From a checkpoint of a small transformer trained on Wikipedia: biases on query, key and value.
Each number is 500 + 25 x the weight over its row's rms, rounded and kept within 0 to 999. Layers, rows and columns count from 0. Numbers have three digits each. The size before them is the row's rms in percent of the matrix's.

# layer 7 MLP up, 960x160, rms 0.202, rows 488-528, columns 0-79
101:513515519523534507508503459504475494458502521472485542494488560536508516494495476496499494478522539502468544504488550507550499505483512476454483519483521490535521496547537537493458519550453488479486544505493491489517459475519495476526492434
105:524494490504518490438514487435489497487498494508473456465520466521517486475505484506514519492472517531534477473514477500493517512521494525519498458486482514416493512447482528459535511533488541537467513495504513521465519453474456520502491517
101:526464501500489485454475494518507539498471498489449489518495511529502546482489481481456499438511530517493520532489493483487517489497529440510469499500548491498504481506512455501527510505460529527543505515470519497503465484472482479479450462
097:519528485432527484432481470504454531491510508498520477484512523482532533468471489499477482514478488537525500471486487511552506498493502455468495474509493512481500508478523504520526512532511431499503509514455542503491497485538497510512545528
097:487499497476488459513530506525475500472483518483450511474532527492524534525493483510476465544478526541493534470460516498484510470529535515488508497502512460504493479480517478481491524494448520490461497508486529492470517489493541465517513537
104:511481507463471498487549495526525478468476498521547458497479530510488500486453545476475478503453527469501502496525480494479510513452549518519491492560526556465514463487470505509511495503501506495543512537497513509526471455479518554485469528
104:463502483495516479558494498486528501510526501479468478514517485561530540510532545496497519475484433526506535514524507459505503482491489508523478511535523489498454514531500534507518493503490476545482459500506502482522510565512466508514533540
093:514492503520495498524488501481488460469495482485439450510488505507487495504521496492505501501510517517516463537508525519500539523450484516444529538457464483480515504514493517477514526552479474515490466517507482492523504506546445540514502481
090:488525528538517499486506473491526553526523495498537505498500517490537484492496507467513488534514505510479513518496479491499457521504537506479505509506508488510496488512540496461435503501449514455494475528496467455494525523511508512467491514
104:499535487489488513517503462492478504507482505513483476498502520475545492505489527490544493460543537539472529509524484556467487512541502503543516541497524462508511462478481510510510512537518480446506477492545515483503483501495507479495517479
103:546529474495501530507472507487508542517506511470537552489484453479517577516470523494480463476542472517481519544512519500539509452484496514511514524484527494481500506577524476501460534510495513517520450525478509494473503451468486445476484477
100:482483491497518502510508524486507514471489516469489499514516481526499484513538500496533441492530498495490514502563476460455501445452424531520502540511491509511535497491510478495492522501483503527525479512514499583491494499504487487527493488
104:508486519551478454503471547477472481488476510526522468516469496501486516515495515521517536493482511512478526509448538511547496508482519527440443476509499521514529524495462517506502469511507471474519502468472483508516479530477531516474523524
096:516477503473497458522505542480471502462482540490503492503528495473487536524529473492517499469471497502551501548489469544495476530507515524520519456530513509509486454471516509543511499482491529552526502556511526497527492492499506476493514527
096:499522512508534497526480537501489519490490489452522476499479516476530481482509506485506519489522514525482519531517536456492514494489513515538486490492515522469523533452463506524508491486485539498533570485505522514535507534536507492425552486
097:513507484512544469478490482517464491470476523535478514451474457542515514506520514464495504479515476507501501498480548521532488499551480535483461529464517503538509513491478497525494489509491503543502461535446502516503516526501506484484498509
100:476480523508508490469467520453489521514481549479455474549516512519496549491478499491485539524546504452497510514483467513490482503492469468451494488511523487497504484511519522493478436534516516517487500533471521487493501496535514469513518526
097:482502508502458504518534504528518484459527505468514459471506482479482515489542506477477517484475544536506469510477527546519489493569511480525451535447543488462481475523474508473474551516511471452491516550485455530517455476498535524494527522
100:467481511505466497498521496491531510510500496525435509473491478503490495461488505498532506473478519536511480534465515512494502504504491480480524522533511512540511538482499527501469500485503544516490477496427500496508531489489537496492430508
105:487521514538492465497527540483487494519476513494459537490472459487487538490511514513488526529495501505464511536498510499564511501507536496480511456506532503498507514457535494502501531515472512470480502482491487469454504503488510444470485479
108:523504507529493479498501495467511495473529506497526522517491511466526467513482462528465495527518537545532479425528487523485508561493509479477528443523501522524487513502520488558504521505464504467492511511512515506487539527518490521496515516
104:483464490487480445435516488517539556488456508559529446486532524529499489502473509539508558494527478526504474461508497457491478495527480524483513475467541508496511484479476480513456502510518498515546491479495489485534467477524477489498477484
101:473483465497494504532483486512494513510520509465459514533502513554490521515550555524480509483521477528506503498527506517503486487463459524509449491549489493504523516481527558484544470472538487518465505534538492492490486517476504499452518495
108:476458506500477518543496492532481471478496484507474502537531493517518551535472473484452494514479469467490499496502546530558486489472472496513561494480471477511475515516484517522483515511474471511516528521462468489522484480532506478520493478
091:538512486473492491517482547519556482488455489526507490481473454471538542532499460502504465493481499507509506522549514517435517547481491469494453461502537509496471497518505509501463521493493527559503520486482517465486554483466474482520480515
096:459485484508503483480470533452478519435509473555511542461505505497498521486513505522503521501482503522476486458474484515509490441540530510524512533512538543467497489493469483483499498509516508521526514476526516493520516466466475495512475547
098:497483510453524490478503513495524480450507493481488507506453501499482536549489464497508512528534464482497522524489500515487536462492472520519507483536539477488486474495528478499456507514517454526486475503507475494518571490479506509486467505
108:529480478494506480509496529494552517483540460480507539457505535510498524491506496453492540473496547518461516490481491491508543524518485536473526486453510451532495514486532505543474484479496488537523526522501501471500480450475487489494513528
099:465515526481501510511489464518519506511535461482444478506526531532503565480503524456509514492467532512487542499473473496497533530514496513512528510519493509478497474510491535443511463548502482503508472532492513480538498479493496471487448487
090:471504518473482502512491461476527503478489518462468476527479517523485531503470517509463528520499492478467463501476486509507512480542519535453480491460481516466446521512546534533493519500515528475480464462510493519490500452500530476517499515
106:509536537473482517485447490454461503509494495507487496467523490492526526515463551512510508474472529482455529502521468510543490496480483550498470491486485484485492523481481496514481468503463487492510527516520439528517534469475575487444489507
101:487532488524502513503500477489539481442518483477535493534542502499482548496501509541529496519530508539520523504480529519533512514513519499519515450519499516481476506510481501478448509495474534505522538531491479468479520471535518490508494450
108:523511471500480501525510481511503518472514493519444459491466498512552510515498517497484502502505507534503539498485509516418507472467523517514508494515524480482464482491450489497536543559525527502496495505522488488465524527504534490468496498
098:536495520496508445495514493490481505493480504473489483484479542513502516530530435499505475479466508509504533475476543526464512503485527493463516536511495520541497491492548483514507498503481474488509507490495466454466506540490495467494459525
097:532540510479479534483545512517517470501476519485498448525523506534503513471505484510491507564481508535520529521445507471489500494488520505542517521489488497496467487478492498512486489516529518486506539549475527523512508449489481492485534494
106:504482532494499471493484492490475497478499539563503495554554500475511506468535531497448512496483498515483498524512513485504487469505537488510467503466498526531491530498498528487478505503456493482513494483454464460487479517480482519509476530
109:538512495496502550503441443512513543488470469481470480446489492522535474518470540467534456464521499537526503548467490493515509550499473480491492499437475501465516533538521507527519511508500529462494526517506497492512454495493483523466496532
106:515480471513507501495526505478532554505484492571507512537476474476474484519507521498489467559469482554519498479516502501510522534512523510544522470487489503504461475514508479507470512509489504505526509551489510518506499506493520450490457535
096:485443466529484519515474520483520492478463442491494514506484507509545498514528521522434500521509525529488529500504530545479485529520512487509513499482503481505498488492528489487518533538477519498463483474500535501535559461467519510554522502
082:459517506498524505488492510505481527508494523504487474531521499509515536522508490497487501518485482501510555490463525491489503510539529533501524537538488514446498522489439532529493469526519457506532513517489483461513445533506466485495499524
096:497518474551528522529446482494497486495461494542498528510508500516514508530531473459513512481494503474468517507547485477472488511515492563461529453481491534503507517494477507500458469504548480495515455547485512475519486499467486503483506493
# layer 7 MLP down (transposed), 960x160, rms 0.182, rows 488-527, columns 0-79
097:460514506504522460524521517462551515513498530505512538511518541497518473473481505519482526516512480527453502527494482518496473482499516518541455501486497524535497511499477518464490478472530506507515497510552482508500481526451506523512511514
107:497447508508523553568482458528576549501489476495525505489491541514461490529496533507555501489485488512511516496474537480476484547499475539482489515506461485527515555483528504475504510498521537502500519500473522509493506469530536465507504529
104:493508486494464479497549507504508487500544522501537514514521513435517516487515484525518489538550507494539534497496549533475482494531528508500495532498476476499512497522477480491491492512505484491524528527507501509501538554474506507498548528
091:527534532532494520537515476491490495527467503471495521519477577530514491493487463469513460518499486487538450517478470492531542560514487542502513535507529521535526508513460496501540505479503518522514503481538500468474478534498533542518549502
093:549509525460501526512465514514495490534502449522536476494462488488483538536506454482472498473481470485535483478489525509503482514529484490515478508508507481474533501556488463494543511485490472513452457505512472495516524541468514505510526490
105:452522487507458477509515511514524450477540512528475514460524480476520491509492490501465510485577492483477573476506510493532527536574482517512531514520489519465518508511483494544517499513489512547479518485521483457487476517509495536492472479
104:520510506491481466465476534486452502509501506516574525516497467476530494499546509484487473508496507525519484501512502480522518498531527514504513507482516557490464487519505491462509499533492472483514469503486503510470528529496501529508464521
100:518528498503504482499476526510542512499498496476494494462525521467486514482446492538492525492493435466526504474538467506487510494536516449497504438510493495496500526480525461464540495480498507515518525488494506497512438491491534476485499528
090:513518497489444511497503473496503462493521456506497480500501487533523519485504523499532476505535495555500493514477493464478506515492492496540540501528495544520535488459510518504549503493525513514526514501518495448497489456453471491486497526
106:505486506524487548480525493506498517469514498508502485530481501504500536492522498482526474470561500499503500513506483528506549494551506497471475477497486487509504440449515505509517492494522541506510498508507492508516490543479528528495515498
115:520497518536462498519513509532529495521499488483490468466502526507521473494530500524540531519533481505494498474462520500552509520477483516452484513516500488430504556521550453527544498542479527533487492507508471503513513475523514476504500519
089:474507524499443496521519476481503462496546483498521475506486509506493477531453500536458499499501509491464521465506527518522476487476556538519524515496481503465526505478486488487474462490501514519534532463493460472500458528475491476507512506
107:513511517524501508516527524532484487506523461488462525505525495502453527493510529505511509531555489507481511537562504446507501501547512496521515515500492509476504464506492490511464533465538475521540524527500509533455485525491514536499522507
087:498533501535482495491544523531522510473492478526508497447544537473482506480518481522531479491542534489501483541504506494536565500544486494503463463476528501518465503540476491551528461490508468520532502493481499528496542496467494556490484470
101:523553473482527494510503512536512506527524504470510507498509484548496460518518516466529473534478499498500487456548483502484484514497487537533495506513484515501490497455467465454508508466515452468503479518466474567482453502487500514513507524
103:509495519483531508466531476481471474468492491489472492510505468516465513495486496509479521507489521505510507491480489483500525534509463510432484487525540478501481488559517473507500458482496495488484548479504538545522508490451528514485549502
097:555537479529484553544502488489550514493561521533549496485506499466505518484510544495498541487492542504514538549505509496492486529482485497532541485485493496520528481517490522504482540513500480497516505505485479532529552505502469502451461460
096:523497511481526515503518564513521515502503523530490504468450449506534501511525499489482490488517492491497544519475470452540483506539499511547511511469470481500480500519480463486494492544483518510522499510483462496486531486494489477515465483
098:504511459485520490461506516489552469514464483497516457517488509510465505479519501526504452539473480473500536519480473506457518458490498489513483467475519481473524431517513483507519468531502498530487536557523517493525483503523548545516551508
103:435488546494464523489544520508499495472512513552542491489524520477467495489515489487513519469503492487532523501530486485508484487486451509463560507520523482491505496527531524505501503492513516472483467495516454528523507523521511509509520487
110:503540495536511523494530557512497489473504496456459519510519534490509512524477453517498500558492478457531542510517494505509461515499497485524524515489441528517507502516528487505493477517512507516462472493493495503504470503502472520485525531
099:522464511513495490496517486485547461547500540471541501519453549528472489508472443494480540533514499485466534497493515488500472491525488470501494482524545489530491515495530503506493505480517530500535510495496491511463482516448478488509516495
097:512492527505489504499530525516488512460462497512492479492519505499476524475506489432469529515493492497465513486497503506518539531500543484468515494469552539517503453460511522472496509493467550479481512433525542537500462486543514492447494468
109:494471452488521506489474451513543517492500481502501471500475524473522515463515500470504490549478511533509538474485457529507525465468542528530491488551467482510503509546503484508476543462540509477470495494506487470500500501503498530529498466
088:482476490521533460479533534493493500466495457496494516510560484501486501558478496512483498478469500485471472504452508459519531476543487497519530503499476522482486514546486490498499499482466502461526493483531487553480486535503510488508541496
097:501521471503467537527494506553482480510491492523532507490490502520477463499473474503473488430530532478519461519509483497491491478519497504522507523492493481506549492524487519513516509503472467524525485508450523514537496481539508496513512530
080:526489483544527466503501484505511492515479475514470485514491509478489478500457462519489513498487495489518477498522515434486502482487497490471463494481438482489512515542493478442516462526481474519456465494546526517453491506503478493530545486
115:528477546480472525478499480496500496500466516471537534527512495511533459480505459488518465546503558525478548463525532510537496499510502460495527521523517494513446482487530556547495507487491511490506495503482495487495527503495544507512509538
099:480497501462481486495508565502476507510467529455519461504488525540517501488513467530463517520482483503540516481526480489491463523521518524513483471460452509494503474549539523547534473486515513485485511461445543449530480529491490524487492488
085:512524529537523490501446486498474478509545484490508500512468503542503489459514509539488513486502504492506506509453471522516486514537489509522506539559498543499498538496490470472489518504506504486489521491496505514520534481454511498503484505
092:514532508542475506513461527456514520520502519517485488520503525524516473478472524558466525482482515472526506509503483503527485496479463551516498501470467500481477475513479462495498474529485514533509482531499475481476491504533517464529537477
111:512493457488485511503479527466486547524500522507481501532467480550474461451523518462509471521516585479499521476451480454493487500501507503526497506437459499506526482472468512481503473490468464492539513495501486537484518502494525487455489501
102:498511499510506525501505540485512515484501482554488500495506468515483492514492475503495497521523486499492522473461511495500519534537446530557496547493529505514508537533522477490508485520483529503510491500493536482484516557501525536485535501
085:502481478511515433478522475486507494476483503509518490514493493515503449491495479498497527505467474478528509507497475491511520513470496496519505530508484506434509526512488502403480480500462518527453477455536493538482488507447497458531525473
101:557506516484522533509472487477506498478520467493508499510509513528525482512495502513534531509509495486483464484461523491515535491487505526491510477507500464519559514502505447518532541489481475505504438485520526481508537505512491487486461510
111:486497474459498510489502525520493524484526506543499485440515483487536459461555498505481479510491479463494489527495486449496501518527525452499459459499498454528445501506473469518491488491510521515489541535500559498523539443476505503542477479
108:517520535545493489502515522495509508520485481537531482475498542538537447453466498505491509462514449524496507517524494574492519510445494469498496489482526518481471480487459470513503518532494507512476520542496501526440489530471488484502519483
108:527490515501466517472472492504494467506488479494501525473486493521509530471552468513503495519500477495490465537524465494459480517551488529522491503487517525516493490539486480460470485529501542499529582486505465479519496471517529494510489508
101:560530478506492522493540487495489554488498506500522519484528484502485515496501506440481523477469458482485512476514447503534494490467505476507456461490485491457502488481497535487491514489505543508509510550523532453489437472501431448494539489
078:535490507464532538432506486507498490485513510514530529483455484489501485503531508511564527524494510501494517507511484509487499527446469485503482464497500458553491497523482484520501493536513483496469518530563498498487530475497523475524467480